config = dict(
    n_layer=17,
    n_head=4,
    head_dim=64,
    vocab_size=6951,
    norm='rmsnorm',
    norm_eps=1e-05,
    qk_norm=True,
    tie_embeddings=False,
    parallel_block=False,
    extras=['local attention windows', 'shifted keys', 'gated attention', 'short convolutions', 'capped logits'],
    init_std_down=0.00327,
    doc_mask=True,
    train_tokens=709300000,
)
Each number is 50 + 12 x the weight over its row's rms, rounded and kept within 0 to 99. Layers, rows and columns count from 0. The size before them is the row's rms in percent of the matrix's.

# layer 8 MLP down (transposed), 896x224, rms 0.332, rows 832-894, columns 0-55
101:75 61 62 21 38 57 50 59 53 57 60 55 43 54 33 61 72 41 62 58 63 48 50 33 59 58 40 64 43 28 54 50 41 19 36 36 49 53 42 31 68 51 50 71 54 37 35 57 52 59 50 65 59 69 42 49
097:55 35 53 55 49 49 61 63 32 53 64 45 54 41 27 52 72 43 47 44 43 40 45 61 38 51 43 50 62 38 59 54 43 53 55 49 37 44 67 48 68 56 57 56 63 42 55 27 46 30 34 46 71 19 31 49
100:55 63 53 48 57 45 83 67 60 62 54 51 34 42 55 59 57 62 66 39 51 37 38 48 13 49 50 62 52 62 57 53 39 53 48 70 54 47 48 49 58 48 65 56 65 73 45 42 37 35 43 44 51 51 30 50
100:48 47 69 48 53 41 23 43 49 48 29 72 57 48 51 42 48 59 54 70 50 48 47 31 71 51 47 47 34 51 49 41 58 62 62 62 56 56 33 47 49 28 61 22 49 26 62 37 57 56 45 63 42 29 56 50
098:46 53 54 67 45 48 67 35 56 50 60 62 45 35 47 73 40 47 48 37 52 37 12 42 47 68 37 54 59 58 57 57 47 45 30 62 50 40 45 46 78 59 57 65 48 76 57 37 43 49 61 48 52 47 57 54
097:47 57 54 67 53 54 68 36 73 63 47 46 72 51 57 62 51 44 55 65 52 54 43 32 43 57 50 58 48 42 29 40 46 43 48 66 35 29 71 47 47 48 72 41 51 52 50 43 53 43 33 53 41 40 43 75
096:53 48 72 47 60 46 43 38 49 52 52 60 60 52 51 45 51 63 51 42 67 62 52 18 48 69 50 32 70 27 56 48 46 59 61 52 23 54 67 83 41 56 69 44 45 53 34 62 29 57 54 39 52 55 39 54
092:40 46 40 30 58 90 55 59 48 45 52 56 40 47 45 71 56 46 52 49 55 65 80 71 71 36 31 51 31 38 62 45 56 31 74 49 46 55 30 69 69 51 46 46 55 34 65 34 62 67 38 40 37 57 59 85
094:47 72 71 55 44 44 52 48 33 61 65 66 50 43 62 64 37 42 26 43 54 21 26 56 31 54 45 52 37 63 29 56 49 39 42 36 43 44 45 62 65 46 36 47 41 48 38 25 63 53 36 40 30 49 45 44
097:45 52 25 56 39 26 67 44 57 54 74 27 67 79 72 48 46 46 37 62 69 61 28 58 53 35 56 46 28 48 42 61 62 43 29 61 59 50 31 43 59 58 57 31 35 37 62 61 46 56 51 61 53 37 37 62
106:57 58 51 33 34 54 45 46 48 31 39 48 67 56 38 80 30 52 57 51 42 37 48 41 48 58 42 74 51 50 56 50 51 32 56 58 56 49 53 20 48 31 56 43 52 43 55 29 58 63 49 57 56 45 51 56
092:44 39 39 40 50 38 49 77 62 51 49 42 36 45 44 42 69 28 61 52 54 54 49 46 30 36 47 48 29 44 55 37 33 49 72 46 43 86 43 44 29 58 08 58 53 53 53 24 41 43 68 70 62 57 54 49
100:49 51 44 65 32 53 52 58 50 48 64 36 48 62 37 41 53 56 42 33 50 61 52 60 44 85 38 49 34 40 53 64 45 50 45 51 54 44 43 63 48 82 55 55 52 45 62 50 35 60 58 63 67 56 32 52
103:57 56 44 48 38 54 62 61 53 56 35 60 37 83 38 68 57 66 75 59 13 59 30 72 46 36 45 44 52 41 58 45 49 59 35 71 46 43 59 46 66 51 36 59 37 70 44 54 35 45 54 50 39 31 42 48
109:24 57 57 44 44 45 57 31 47 30 52 54 66 54 56 48 37 45 45 52 57 63 72 38 59 23 52 44 28 58 59 59 61 60 53 83 45 51 56 50 38 49 64 54 72 46 59 44 47 50 34 36 55 41 60 58
098:57 35 45 38 52 48 49 56 65 48 46 38 69 41 49 74 53 48 58 48 59 44 62 51 62 60 41 29 28 56 77 55 65 49 47 41 69 80 56 59 30 55 62 54 67 30 49 64 64 50 41 19 68 46 51 37
094:59 41 69 55 40 67 71 45 51 46 61 67 50 30 57 36 37 62 66 60 51 37 45 49 46 46 54 68 38 41 40 39 51 24 44 51 34 44 37 27 42 68 63 53 60 61 37 57 29 53 46 38 39 51 40 62
091:52 35 63 43 49 44 41 73 51 53 45 45 56 58 42 41 74 39 30 42 55 42 40 34 39 17 47 55 48 59 38 60 58 36 44 44 41 32 54 37 53 81 48 46 52 46 37 54 54 48 56 48 57 34 62 64
094:49 41 35 56 48 52 49 44 59 30 42 27 53 33 62 62 71 57 62 60 59 51 82 39 56 40 64 55 67 52 77 63 52 52 60 47 47 66 63 47 52 50 28 46 45 45 24 43 73 53 60 51 46 56 56 69
100:54 56 64 27 63 35 38 55 52 39 55 69 62 63 51 43 49 73 54 45 50 20 63 32 43 47 65 39 30 61 41 48 42 46 76 50 60 54 61 56 48 60 38 51 46 43 50 43 72 55 47 59 46 65 59 53
103:26 44 40 27 44 64 69 55 57 26 16 63 64 08 52 57 54 58 45 55 39 56 50 31 64 55 66 45 62 49 54 37 54 56 67 46 36 51 51 50 31 50 44 45 55 30 62 64 49 53 45 43 42 56 43 49
100:61 56 49 44 63 33 35 53 65 65 74 43 51 64 63 58 59 40 68 59 50 55 71 48 34 43 47 41 44 57 57 47 50 20 16 51 59 58 45 43 39 51 38 48 48 70 62 67 58 50 56 52 46 58 63 69
095:78 71 49 45 58 61 49 43 68 51 56 52 45 44 55 38 39 48 59 55 54 50 50 54 42 51 34 62 64 54 52 40 50 41 37 57 48 41 42 51 68 61 30 58 62 46 52 48 77 37 61 27 49 48 53 39
107:53 52 60 56 36 44 31 49 69 52 39 56 64 55 50 41 56 29 39 47 40 69 43 42 87 52 48 61 55 44 55 69 50 43 62 48 36 45 58 58 59 59 29 44 49 36 40 59 37 37 56 54 56 74 46 77
096:59 61 59 62 58 42 56 48 56 22 37 51 53 35 67 53 61 50 46 30 57 51 57 38 57 52 59 48 59 54 54 43 64 48 50 52 63 72 51 57 60 44 35 44 48 54 54 29 71 20 32 69 44 41 52 63
102:51 59 70 58 59 62 58 44 50 14 58 48 61 54 50 44 69 50 50 64 46 47 52 51 60 24 42 53 45 50 21 47 56 46 49 57 68 68 57 43 57 53 41 49 56 48 76 52 54 65 43 45 36 55 54 45
090:60 44 64 57 45 41 58 42 64 64 66 44 49 39 39 49 34 51 62 54 64 70 64 37 48 53 41 63 47 52 64 70 61 59 36 31 20 68 63 21 66 36 67 69 54 55 50 50 53 53 55 38 45 30 57 55
104:40 53 52 40 43 54 63 59 46 53 38 26 64 45 54 50 59 53 63 31 60 58 57 59 86 45 58 41 38 45 46 41 48 35 46 29 55 49 34 51 86 36 44 70 53 56 69 59 46 53 38 56 38 30 45 52
100:40 40 62 39 46 21 50 86 59 66 36 64 44 54 57 37 55 56 48 41 45 50 52 58 35 53 46 39 59 26 38 51 54 57 40 49 43 46 44 41 89 42 67 34 46 45 59 53 49 52 21 41 42 58 68 50
107:26 50 54 46 56 35 75 28 64 57 59 52 73 44 44 60 34 69 36 51 53 40 35 54 79 55 41 45 40 53 50 53 40 39 64 72 71 51 29 48 61 42 42 67 53 69 41 57 67 55 27 54 59 57 48 66
154:69 66 47 47 28 58 53 39 51 34 39 44 46 61 66 58 47 38 41 40 55 44 43 54 43 46 38 39 45 46 53 77 69 51 42 55 51 56 42 48 41 43 37 50 58 46 39 56 59 66 42 56 60 35 33 43
099:52 66 76 61 30 34 55 65 58 64 48 50 16 65 42 32 46 40 35 46 56 38 28 42 39 60 53 59 34 67 57 53 44 57 41 80 63 34 57 62 57 54 58 46 56 38 43 51 59 62 30 48 58 55 54 46
098:52 53 51 54 65 44 58 58 40 37 42 65 48 70 51 53 44 70 31 55 41 41 44 48 37 42 63 68 48 60 27 45 60 42 52 35 53 51 62 51 73 30 52 37 57 49 46 31 53 44 45 63 51 59 39 54
104:27 60 48 51 55 59 53 43 21 59 38 62 44 71 67 39 32 57 69 63 39 31 41 43 77 36 66 52 73 30 50 39 69 52 59 44 58 68 51 45 38 51 72 54 61 67 36 37 37 55 47 48 62 54 69 48
093:39 42 57 60 50 51 60 52 65 43 44 58 37 53 61 52 47 58 66 48 38 46 56 43 48 60 72 40 59 63 40 49 73 55 59 31 52 49 40 53 45 62 45 48 33 46 61 57 68 41 63 29 65 67 35 48
099:48 54 51 20 54 34 63 68 65 58 52 59 39 60 40 64 47 48 36 35 59 47 46 41 62 76 36 37 53 57 40 30 54 66 51 69 64 41 29 47 39 55 59 79 42 50 50 56 34 48 53 53 56 50 66 73
103:64 42 79 54 50 50 33 36 67 36 59 50 73 48 42 73 39 70 56 69 71 47 51 52 36 38 45 56 68 31 52 46 43 41 61 49 23 44 44 59 43 50 37 50 46 53 30 46 31 57 69 47 57 50 38 36
089:53 54 45 52 50 38 34 36 57 53 73 38 51 55 39 45 59 47 59 30 29 43 60 62 69 72 56 49 38 53 40 46 15 60 19 41 55 40 52 41 47 66 38 56 65 51 48 37 49 52 53 53 59 44 65 53
093:48 56 61 52 43 45 41 46 55 45 49 51 43 57 62 55 41 51 53 33 45 40 44 46 39 59 29 45 49 52 61 20 85 35 77 50 56 51 67 42 57 37 41 49 53 32 54 46 53 67 49 62 34 41 59 55
087:91 46 89 49 80 47 53 28 62 49 82 69 59 39 55 41 44 57 38 43 51 67 45 51 56 34 40 40 51 44 51 52 46 40 56 48 47 57 57 58 59 52 55 53 73 54 50 63 64 58 47 58 54 47 30 49
094:62 40 38 33 32 47 79 74 59 40 55 42 64 60 56 36 60 45 38 54 55 48 48 37 48 28 51 46 48 71 52 49 56 76 56 45 48 53 53 49 49 60 61 48 31 42 51 49 52 46 44 51 30 26 39 55
084:52 31 46 34 62 64 48 62 51 46 36 61 59 51 40 48 25 29 59 51 60 43 51 37 47 60 55 48 60 67 49 46 64 58 63 42 64 53 44 51 56 59 73 60 59 35 53 51 54 53 65 53 51 44 39 60
094:54 36 43 36 52 63 42 69 56 53 64 33 40 68 47 61 54 57 43 40 18 41 44 41 66 37 50 40 51 58 49 46 54 45 39 36 75 66 55 60 43 35 39 63 52 38 52 53 52 40 48 56 46 70 65 57
091:57 52 62 46 65 53 55 53 44 40 51 47 45 65 54 43 48 60 53 40 56 56 40 51 63 46 38 39 42 39 66 57 37 26 48 46 51 46 47 60 68 55 57 24 52 65 51 41 45 61 26 46 50 54 56 51
090:43 41 28 44 44 65 55 45 63 56 51 38 62 57 40 44 37 63 63 58 44 54 31 45 69 43 55 34 29 71 21 46 64 43 59 29 30 39 53 46 65 46 55 45 41 37 66 48 37 48 58 50 71 49 80 47
103:54 78 40 44 43 51 65 36 49 59 47 57 58 59 46 40 47 62 41 47 75 53 30 64 35 44 60 44 61 52 38 45 54 61 66 55 46 30 51 50 55 48 65 69 52 62 21 37 47 41 69 36 64 69 47 53
094:46 66 38 57 67 37 34 52 29 64 61 57 54 58 46 40 55 50 50 52 59 55 49 33 47 53 67 57 58 75 37 55 36 47 54 54 50 50 43 45 50 54 40 70 24 48 40 68 61 44 48 44 58 49 56 46
097:57 62 46 71 71 57 38 35 52 56 69 45 52 46 50 57 39 61 34 63 47 47 55 27 56 49 48 39 60 79 49 45 31 41 47 40 57 43 53 56 82 68 46 43 56 35 62 60 72 38 54 46 51 44 46 49
091:61 35 44 50 55 68 41 36 57 74 78 70 70 70 75 52 42 61 37 61 73 51 46 31 41 40 62 46 43 46 35 66 51 45 28 41 54 30 42 30 39 57 58 47 75 43 48 63 52 34 48 56 62 69 59 42
100:54 63 64 64 48 71 37 46 46 54 49 52 59 73 52 68 30 50 42 52 34 32 48 60 46 38 59 42 39 53 75 72 64 48 33 62 23 54 64 54 43 58 63 40 35 46 33 52 29 34 60 57 25 64 62 45
097:56 38 40 38 38 53 44 51 46 50 38 47 48 64 47 55 41 62 27 37 56 48 55 54 72 54 54 41 51 42 52 38 48 31 65 22 37 50 23 38 41 74 50 62 58 38 42 59 20 57 60 49 65 57 53 24
090:36 53 58 46 46 40 61 54 50 35 59 45 42 63 65 46 48 29 78 60 67 50 63 44 44 71 75 39 23 59 58 71 37 57 38 35 57 37 28 59 52 36 66 40 48 66 37 80 48 61 66 44 32 35 54 23
101:54 56 26 44 62 59 33 47 55 61 55 11 44 51 37 46 34 42 51 62 76 66 58 51 49 35 44 53 55 57 56 56 50 66 40 65 29 60 69 37 53 57 70 41 43 68 43 61 46 32 69 68 37 44 35 26
096:41 59 24 27 65 35 45 42 46 50 51 77 51 56 69 42 44 56 63 33 49 45 45 38 51 32 52 53 53 46 56 51 58 57 80 43 58 54 42 44 38 26 49 42 50 48 43 54 68 56 48 33 57 49 65 73
098:59 42 49 65 66 63 53 64 59 59 50 51 50 42 62 71 55 43 66 55 52 58 74 33 45 36 58 58 69 48 51 40 46 63 61 46 43 34 32 50 53 62 61 54 66 48 19 55 48 64 51 34 37 52 45 42
093:42 52 58 41 51 58 25 43 56 71 54 55 58 49 45 34 63 37 51 55 64 49 54 38 67 58 48 58 21 59 47 55 53 24 50 69 45 43 45 69 46 42 52 58 69 36 47 61 48 48 27 65 50 66 46 66
101:42 43 49 49 54 54 47 44 65 44 53 51 62 37 62 43 57 62 63 59 50 55 63 64 38 50 56 31 37 44 35 60 70 47 81 79 46 80 31 38 32 67 31 50 50 39 60 80 50 64 61 26 43 36 39 42
102:49 57 62 75 53 37 67 72 45 72 64 48 40 49 55 43 52 61 62 26 30 55 57 39 45 53 74 61 72 50 40 36 38 57 38 50 48 56 57 43 50 69 49 65 48 56 52 74 53 40 54 60 28 50 45 46
101:43 67 61 51 58 39 35 39 66 51 22 45 45 54 42 41 44 69 66 62 49 53 46 71 62 52 41 57 59 57 60 48 42 42 37 66 40 33 57 49 57 47 52 59 35 44 48 62 64 43 52 53 59 50 68 50
096:56 44 41 40 47 46 32 69 53 38 49 44 49 51 65 45 42 51 29 49 58 58 38 43 58 72 33 68 33 43 53 47 48 53 59 60 60 39 61 42 50 48 45 47 24 42 45 36 42 57 61 12 65 43 52 63
097:59 38 36 48 41 41 60 46 57 13 40 45 76 39 38 41 63 38 57 32 37 56 59 50 53 45 56 56 55 30 40 50 43 49 76 47 32 29 41 55 45 29 58 34 35 46 10 52 20 53 62 39 42 58 63 55
115:54 51 63 30 57 41 47 35 45 39 61 40 54 51 50 62 47 58 53 41 44 53 51 61 40 42 47 59 38 60 51 51 40 45 32 49 34 34 61 49 55 43 68 39 56 26 40 23 46 57 49 62 48 49 67 70
094:40 39 52 72 42 44 43 49 56 63 37 70 61 57 31 34 58 52 36 48 61 78 59 42 59 52 64 41 77 41 29 39 54 59 44 63 52 55 61 61 58 72 57 40 16 45 51 75 70 53 68 33 62 43 59 65
# layer 8 MLP up, 896x224, rms 0.169, rows 833-894, columns 0-55
106:49 42 50 47 51 44 54 58 40 47 41 67 59 46 78 23 41 59 51 39 42 42 48 36 44 34 40 43 50 41 50 62 66 52 45 53 46 73 34 52 56 58 66 48 53 28 64 64 45 47 70 50 49 52 50 15
108:37 35 51 50 47 44 30 44 49 91 48 57 42 58 42 57 47 42 67 74 52 56 44 55 48 47 71 70 37 41 54 66 55 22 59 49 51 38 53 61 47 62 66 73 64 45 64 63 44 64 61 60 47 50 78 55
095:48 61 17 55 33 45 67 46 45 34 79 43 49 47 28 51 50 49 54 45 36 42 58 54 52 71 75 55 70 62 48 61 48 50 49 61 40 43 61 60 49 63 28 58 45 57 35 53 54 63 52 53 69 51 41 46
103:59 56 49 30 47 26 27 54 70 52 52 44 41 73 47 40 55 62 47 74 50 40 63 48 53 37 49 60 45 49 56 45 40 48 67 69 41 48 54 68 42 24 36 51 51 43 22 62 37 46 35 54 31 35 48 70
088:54 39 79 38 67 54 27 52 30 44 38 51 42 23 55 47 54 61 68 46 51 48 54 58 52 55 43 52 60 66 56 57 61 42 48 44 30 60 30 54 29 62 30 48 61 52 48 48 74 53 61 34 49 65 82 44
095:55 42 56 59 40 44 48 53 36 36 40 55 52 40 52 56 44 36 47 65 41 31 66 75 47 39 51 58 52 58 32 47 60 46 43 45 65 35 44 25 53 50 49 63 41 46 66 45 66 68 58 55 52 62 62 49
090:42 37 58 65 56 35 62 39 50 48 48 42 56 64 55 34 33 57 50 60 45 50 39 59 37 86 68 35 58 62 52 47 37 73 40 44 56 55 61 26 50 51 64 36 27 46 48 66 48 41 60 44 56 37 52 33
099:47 52 43 47 52 38 43 20 60 68 40 56 58 48 30 48 57 60 72 48 46 32 56 18 49 50 34 44 56 49 37 58 52 68 56 58 66 50 43 32 43 52 34 70 47 51 60 47 34 38 43 54 66 55 66 61
091:46 37 70 41 44 60 15 54 56 32 39 71 46 16 35 56 49 55 64 57 33 56 72 54 60 54 37 64 58 59 75 47 29 41 69 61 53 60 61 41 55 32 48 61 56 54 51 38 65 52 48 51 59 66 59 43
095:60 62 35 78 54 47 52 44 75 67 73 54 43 56 52 24 62 45 44 57 54 53 59 58 61 48 50 30 49 43 48 61 55 39 44 42 47 45 35 72 44 54 58 48 44 86 46 34 31 24 52 43 35 74 43 57
107:44 46 47 48 50 55 51 24 54 54 36 57 62 54 40 56 43 70 66 42 56 47 48 54 42 46 50 42 53 64 53 49 44 47 50 54 41 63 61 53 46 50 56 70 55 36 70 36 50 61 46 36 51 29 47 42
093:53 69 60 55 59 60 39 51 56 23 53 64 53 45 50 38 66 59 71 40 55 40 59 55 71 16 53 47 59 72 41 41 42 44 48 70 57 47 42 47 42 47 51 36 46 45 40 67 48 49 51 46 43 43 57 49
091:38 44 51 64 71 46 32 51 46 38 78 34 66 16 61 46 46 43 35 58 80 43 68 32 43 63 54 62 63 57 43 48 51 40 41 43 43 52 47 50 28 46 64 40 64 44 64 52 50 48 61 32 53 79 63 57
085:31 57 30 43 80 51 26 35 67 52 60 71 37 51 48 45 62 62 68 28 38 35 44 43 66 80 61 55 63 32 56 55 51 45 49 51 34 45 45 72 53 52 44 43 37 19 35 52 47 41 55 83 44 60 56 48
103:64 67 60 62 64 71 47 53 42 43 39 62 34 41 36 33 57 53 61 44 51 44 45 60 65 53 39 16 53 47 16 41 51 62 54 54 64 42 36 27 54 48 47 66 39 48 60 36 48 88 52 66 51 39 56 54
105:31 44 45 50 43 40 26 47 49 59 43 30 44 61 39 66 47 26 25 47 48 39 55 66 64 50 53 44 53 55 48 52 63 69 32 40 36 28 52 60 31 65 36 64 49 18 81 39 53 47 59 48 56 48 48 24
099:33 48 32 46 41 62 44 36 33 57 49 46 51 47 49 44 57 58 80 43 52 57 61 38 50 45 87 32 36 46 63 50 71 50 63 42 48 47 60 48 33 29 46 70 61 45 66 67 45 71 42 57 43 61 26 32
099:54 52 45 52 52 46 14 43 49 43 62 57 20 44 26 32 28 38 39 43 45 44 43 49 43 44 53 30 37 45 33 41 67 43 64 45 60 46 26 44 44 60 48 47 57 53 49 47 47 53 43 56 42 61 62 47
092:37 50 70 36 51 57 59 47 45 43 37 50 60 48 49 58 49 25 53 48 36 77 49 72 57 35 62 53 47 42 38 54 53 45 22 49 49 51 44 53 59 46 64 48 46 56 53 53 51 53 53 53 50 22 55 54
075:71 56 56 78 79 16 17 37 38 53 63 39 39 84 43 55 51 26 37 46 58 41 55 76 46 61 35 48 54 54 41 61 43 51 47 33 73 53 46 59 61 53 48 42 36 74 45 55 48 48 61 54 50 49 58 40
105:54 59 64 63 55 53 58 56 57 39 59 42 68 62 32 43 47 52 71 33 40 48 75 50 66 69 60 56 76 60 27 74 60 51 26 60 67 40 56 60 43 59 39 34 47 58 51 53 37 52 68 49 38 66 60 43
099:46 52 58 49 57 58 50 56 48 46 56 58 45 54 46 38 51 48 81 59 33 42 46 45 73 54 76 68 42 44 40 53 68 52 45 38 37 56 54 54 34 48 56 35 41 53 55 69 60 24 49 38 46 55 53 47
089:45 46 60 50 67 49 62 35 55 29 65 44 49 63 52 47 46 51 61 65 55 49 35 49 23 55 58 49 61 52 54 33 57 43 31 44 61 65 29 54 41 55 61 51 49 67 79 28 64 64 49 61 28 28 45 27
101:51 43 60 60 50 41 56 34 44 51 56 39 52 50 68 48 33 38 39 55 51 52 57 50 42 57 62 47 51 40 42 59 47 35 51 50 65 21 36 62 51 62 68 50 60 55 44 34 53 55 64 26 43 44 45 56
099:45 67 59 62 48 73 56 41 50 44 38 44 50 55 55 46 51 46 67 56 50 43 61 31 27 59 68 55 57 53 43 53 28 58 57 39 53 63 38 48 46 57 33 55 20 61 42 42 52 40 52 54 66 49 32 62
095:63 45 40 53 74 57 43 59 57 62 45 63 44 58 62 54 54 59 57 66 31 44 45 51 53 46 56 44 50 53 36 37 46 19 55 62 60 38 25 62 31 61 41 53 47 59 25 61 49 51 34 56 52 67 48 49
107:35 42 50 56 29 45 36 55 54 51 47 54 56 57 46 60 49 36 58 76 44 57 59 50 51 55 48 35 85 50 57 43 50 62 36 59 38 63 31 38 46 56 53 52 37 56 50 64 60 31 36 38 40 44 40 69
108:25 62 55 53 24 86 44 51 43 56 39 53 40 51 59 46 46 45 68 61 67 36 59 49 63 50 53 56 64 44 41 40 56 75 77 55 66 45 54 59 35 55 56 60 44 43 64 70 52 41 63 45 63 42 38 65
111:63 48 39 64 69 68 44 32 39 67 53 59 51 54 57 51 53 50 60 59 25 45 52 45 52 26 50 55 28 46 46 53 54 36 28 46 48 53 49 57 59 38 08 75 43 41 61 46 63 35 46 41 42 38 53 57
113:39 56 53 51 37 53 31 80 61 12 58 47 62 36 59 57 25 55 64 41 50 44 68 63 45 46 48 55 69 49 55 25 26 36 55 71 43 60 47 49 63 44 49 49 50 61 44 61 66 64 59 54 68 48 50 46
108:54 25 39 44 58 65 39 42 45 64 55 43 72 38 46 49 43 51 53 51 60 60 56 42 46 46 22 26 38 22 56 54 41 43 48 53 37 50 25 59 49 47 74 56 70 27 63 58 57 44 56 51 34 64 39 46
104:34 45 60 40 57 58 47 40 63 47 41 56 55 47 73 54 45 45 57 49 65 38 48 46 49 56 59 27 89 65 43 36 48 44 56 34 38 63 32 54 43 26 56 54 38 50 43 50 44 31 57 55 76 26 62 49
109:56 46 48 61 61 55 30 55 44 36 71 54 39 46 75 44 52 63 92 42 73 46 48 38 75 67 35 56 41 55 52 55 41 55 58 65 52 31 27 33 45 60 67 64 54 79 53 36 40 61 45 50 67 37 57 32
090:57 46 35 45 57 50 38 38 59 58 54 32 46 25 36 54 70 34 75 53 50 44 46 66 38 43 43 64 58 34 58 39 64 59 76 55 40 57 41 57 55 50 43 56 72 61 46 65 23 43 64 72 42 25 44 46
105:43 28 30 43 67 58 62 46 56 49 25 57 58 34 30 53 58 35 42 53 45 36 59 44 53 35 62 54 65 36 61 52 51 59 39 51 42 57 48 35 59 54 35 21 45 20 52 54 53 26 40 73 70 79 28 30
088:50 62 65 39 68 48 64 42 54 53 49 62 41 47 43 45 46 29 72 58 51 52 56 48 59 56 53 50 39 61 48 49 73 59 44 42 57 54 60 32 44 53 70 48 53 40 76 55 67 48 46 47 37 36 68 63
090:37 41 71 23 44 44 33 60 34 27 56 58 50 47 62 52 39 46 43 57 65 38 57 36 61 31 52 44 70 61 52 57 61 44 36 50 45 37 40 54 35 50 56 46 48 65 59 37 51 49 41 58 39 62 51 59
102:40 53 41 53 49 37 61 52 49 53 55 44 82 59 47 52 65 51 49 55 69 68 57 59 59 44 33 40 53 55 29 34 38 39 49 46 43 53 52 65 55 55 47 35 46 45 52 69 38 49 39 55 45 63 51 43
093:57 48 48 55 54 57 53 74 54 54 52 39 36 46 45 41 56 37 71 63 50 58 56 45 66 63 53 50 51 21 55 37 53 55 48 47 68 67 54 54 47 44 36 68 68 58 69 70 56 24 38 32 46 39 68 50
106:45 55 49 59 56 42 13 30 59 50 54 35 49 55 42 62 33 44 53 37 49 53 61 45 37 57 44 56 42 48 59 39 55 33 53 62 54 53 54 62 53 62 51 21 76 48 36 74 59 58 62 39 41 69 42 49
091:67 35 54 64 62 23 64 43 52 44 55 40 52 52 49 48 53 74 38 68 40 51 64 51 59 38 56 67 30 30 37 51 56 38 45 53 22 66 50 63 34 60 51 46 47 75 41 48 35 60 52 43 44 38 48 49
100:46 43 58 31 63 40 48 54 49 38 53 54 47 57 71 28 48 48 74 74 65 50 63 17 44 53 78 67 56 47 41 53 55 40 34 35 33 41 62 50 62 47 33 44 49 56 61 51 49 30 52 51 60 57 60 32
100:46 61 45 72 60 45 59 38 69 47 65 31 52 55 36 47 58 58 56 55 73 48 42 64 45 40 52 51 51 55 77 45 41 60 41 52 54 54 38 55 44 60 45 41 35 62 41 37 45 53 49 59 47 45 31 44
097:62 48 46 51 63 26 44 69 44 59 45 44 27 56 60 51 40 49 61 63 64 54 61 59 50 63 61 52 76 50 49 52 44 46 48 86 54 21 73 62 42 55 47 43 52 47 58 47 49 41 46 77 28 38 42 54
097:37 27 46 65 48 40 44 42 60 62 72 53 29 52 55 64 46 34 53 53 37 32 66 46 57 62 45 55 46 59 62 49 49 55 45 69 49 65 58 45 52 68 25 50 43 44 83 49 43 64 56 50 21 26 50 44
101:48 50 36 58 53 46 64 54 49 39 41 34 46 64 47 53 36 53 64 44 55 66 48 57 67 60 48 38 48 28 21 52 58 49 56 34 42 46 49 70 26 54 46 60 75 47 44 24 52 54 50 54 40 17 46 39
089:49 58 48 40 46 41 50 60 63 37 61 48 55 67 51 38 63 38 51 55 67 61 55 75 46 55 63 56 39 31 44 58 62 51 43 49 25 36 54 34 24 54 49 28 60 47 57 47 44 47 31 48 39 71 49 44
096:43 62 28 62 52 34 51 52 29 43 56 20 67 39 45 49 45 31 56 47 40 28 57 71 42 48 52 40 72 41 48 41 42 50 44 37 64 70 58 35 51 65 37 47 37 46 66 46 64 65 54 52 48 44 49 47
096:57 37 34 44 43 46 58 50 54 19 55 51 56 26 49 52 61 58 54 76 66 52 50 33 34 51 48 59 63 39 34 28 47 44 66 43 76 45 37 58 57 53 44 39 34 59 64 55 57 72 53 49 81 42 62 41
101:40 84 40 45 60 56 62 48 48 53 56 59 49 35 63 47 41 55 63 54 35 45 44 46 44 51 63 62 58 52 46 62 49 72 64 50 52 50 58 49 50 37 50 36 57 58 54 80 59 54 41 24 53 49 55 50
090:68 54 37 47 65 36 30 27 58 53 62 63 56 27 26 37 56 68 33 45 39 31 52 42 49 48 49 35 70 32 44 44 69 56 44 48 42 52 50 46 50 60 35 63 49 45 57 35 66 32 50 55 66 64 32 75
102:59 27 51 40 68 73 63 35 54 45 56 59 54 39 54 42 59 56 58 52 43 63 69 65 55 22 68 35 46 54 40 67 71 70 38 30 39 27 50 50 36 39 51 33 49 58 51 53 50 48 40 45 60 51 50 40
092:42 41 54 65 37 58 56 54 66 66 48 38 60 35 41 60 43 51 42 70 40 73 66 63 76 49 64 43 42 50 38 58 38 62 17 46 45 45 61 67 39 75 52 47 45 33 51 66 51 33 56 50 49 64 53 43
091:44 71 51 35 54 58 44 30 58 41 38 51 55 58 53 37 27 64 62 52 43 43 47 58 46 35 62 47 37 42 50 48 62 38 75 56 36 42 50 61 51 53 56 27 51 66 35 43 50 38 62 57 73 45 47 53
100:59 49 48 78 53 43 63 45 32 42 57 21 48 70 65 58 51 55 50 37 43 42 48 53 62 44 39 45 45 60 54 57 45 59 52 49 51 47 59 44 59 56 27 46 32 63 86 30 37 41 71 70 71 30 40 39
077:32 49 46 42 52 44 43 31 43 40 49 64 51 60 45 49 37 46 51 38 55 53 56 46 43 52 42 63 63 55 63 53 26 41 33 42 46 26 48 76 54 51 73 51 45 61 51 25 58 46 55 67 51 70 57 63
105:06 71 11 67 32 55 24 46 99 26 53 78 37 53 58 44 46 47 47 55 44 69 45 37 48 18 58 36 53 48 61 63 33 38 61 50 55 50 55 64 39 43 52 51 58 49 43 46 62 51 63 41 47 47 68 33
086:42 30 26 53 49 48 54 49 43 42 59 59 45 59 58 45 44 48 40 31 59 51 65 51 36 62 50 39 18 60 44 50 54 47 42 41 51 48 59 54 67 54 39 37 51 32 53 54 53 60 59 62 25 70 57 51
097:49 54 53 44 57 61 36 50 46 53 45 47 50 25 42 48 63 54 45 45 53 42 79 43 58 47 50 43 41 86 39 58 32 66 25 46 31 42 53 54 56 35 34 65 57 46 56 73 48 49 45 45 47 40 46 35
092:51 38 44 35 54 55 51 46 53 65 59 62 47 70 42 46 60 66 55 39 51 36 74 70 35 66 46 45 60 55 68 66 43 45 40 56 39 36 51 24 59 42 47 56 64 62 89 61 77 72 49 40 66 43 52 40
096:51 39 47 63 45 62 57 53 74 64 40 69 56 53 56 40 50 30 40 77 59 28 61 28 55 68 62 34 69 37 43 40 56 56 44 58 74 63 48 55 33 69 31 40 57 71 57 75 68 35 57 38 51 54 58 25
097:48 61 30 57 74 47 55 55 53 61 65 45 51 37 87 45 36 42 59 46 43 45 39 68 45 42 61 54 27 55 78 74 59 35 60 51 53 59 34 69 39 41 32 47 67 62 44 28 24 35 49 64 38 59 57 42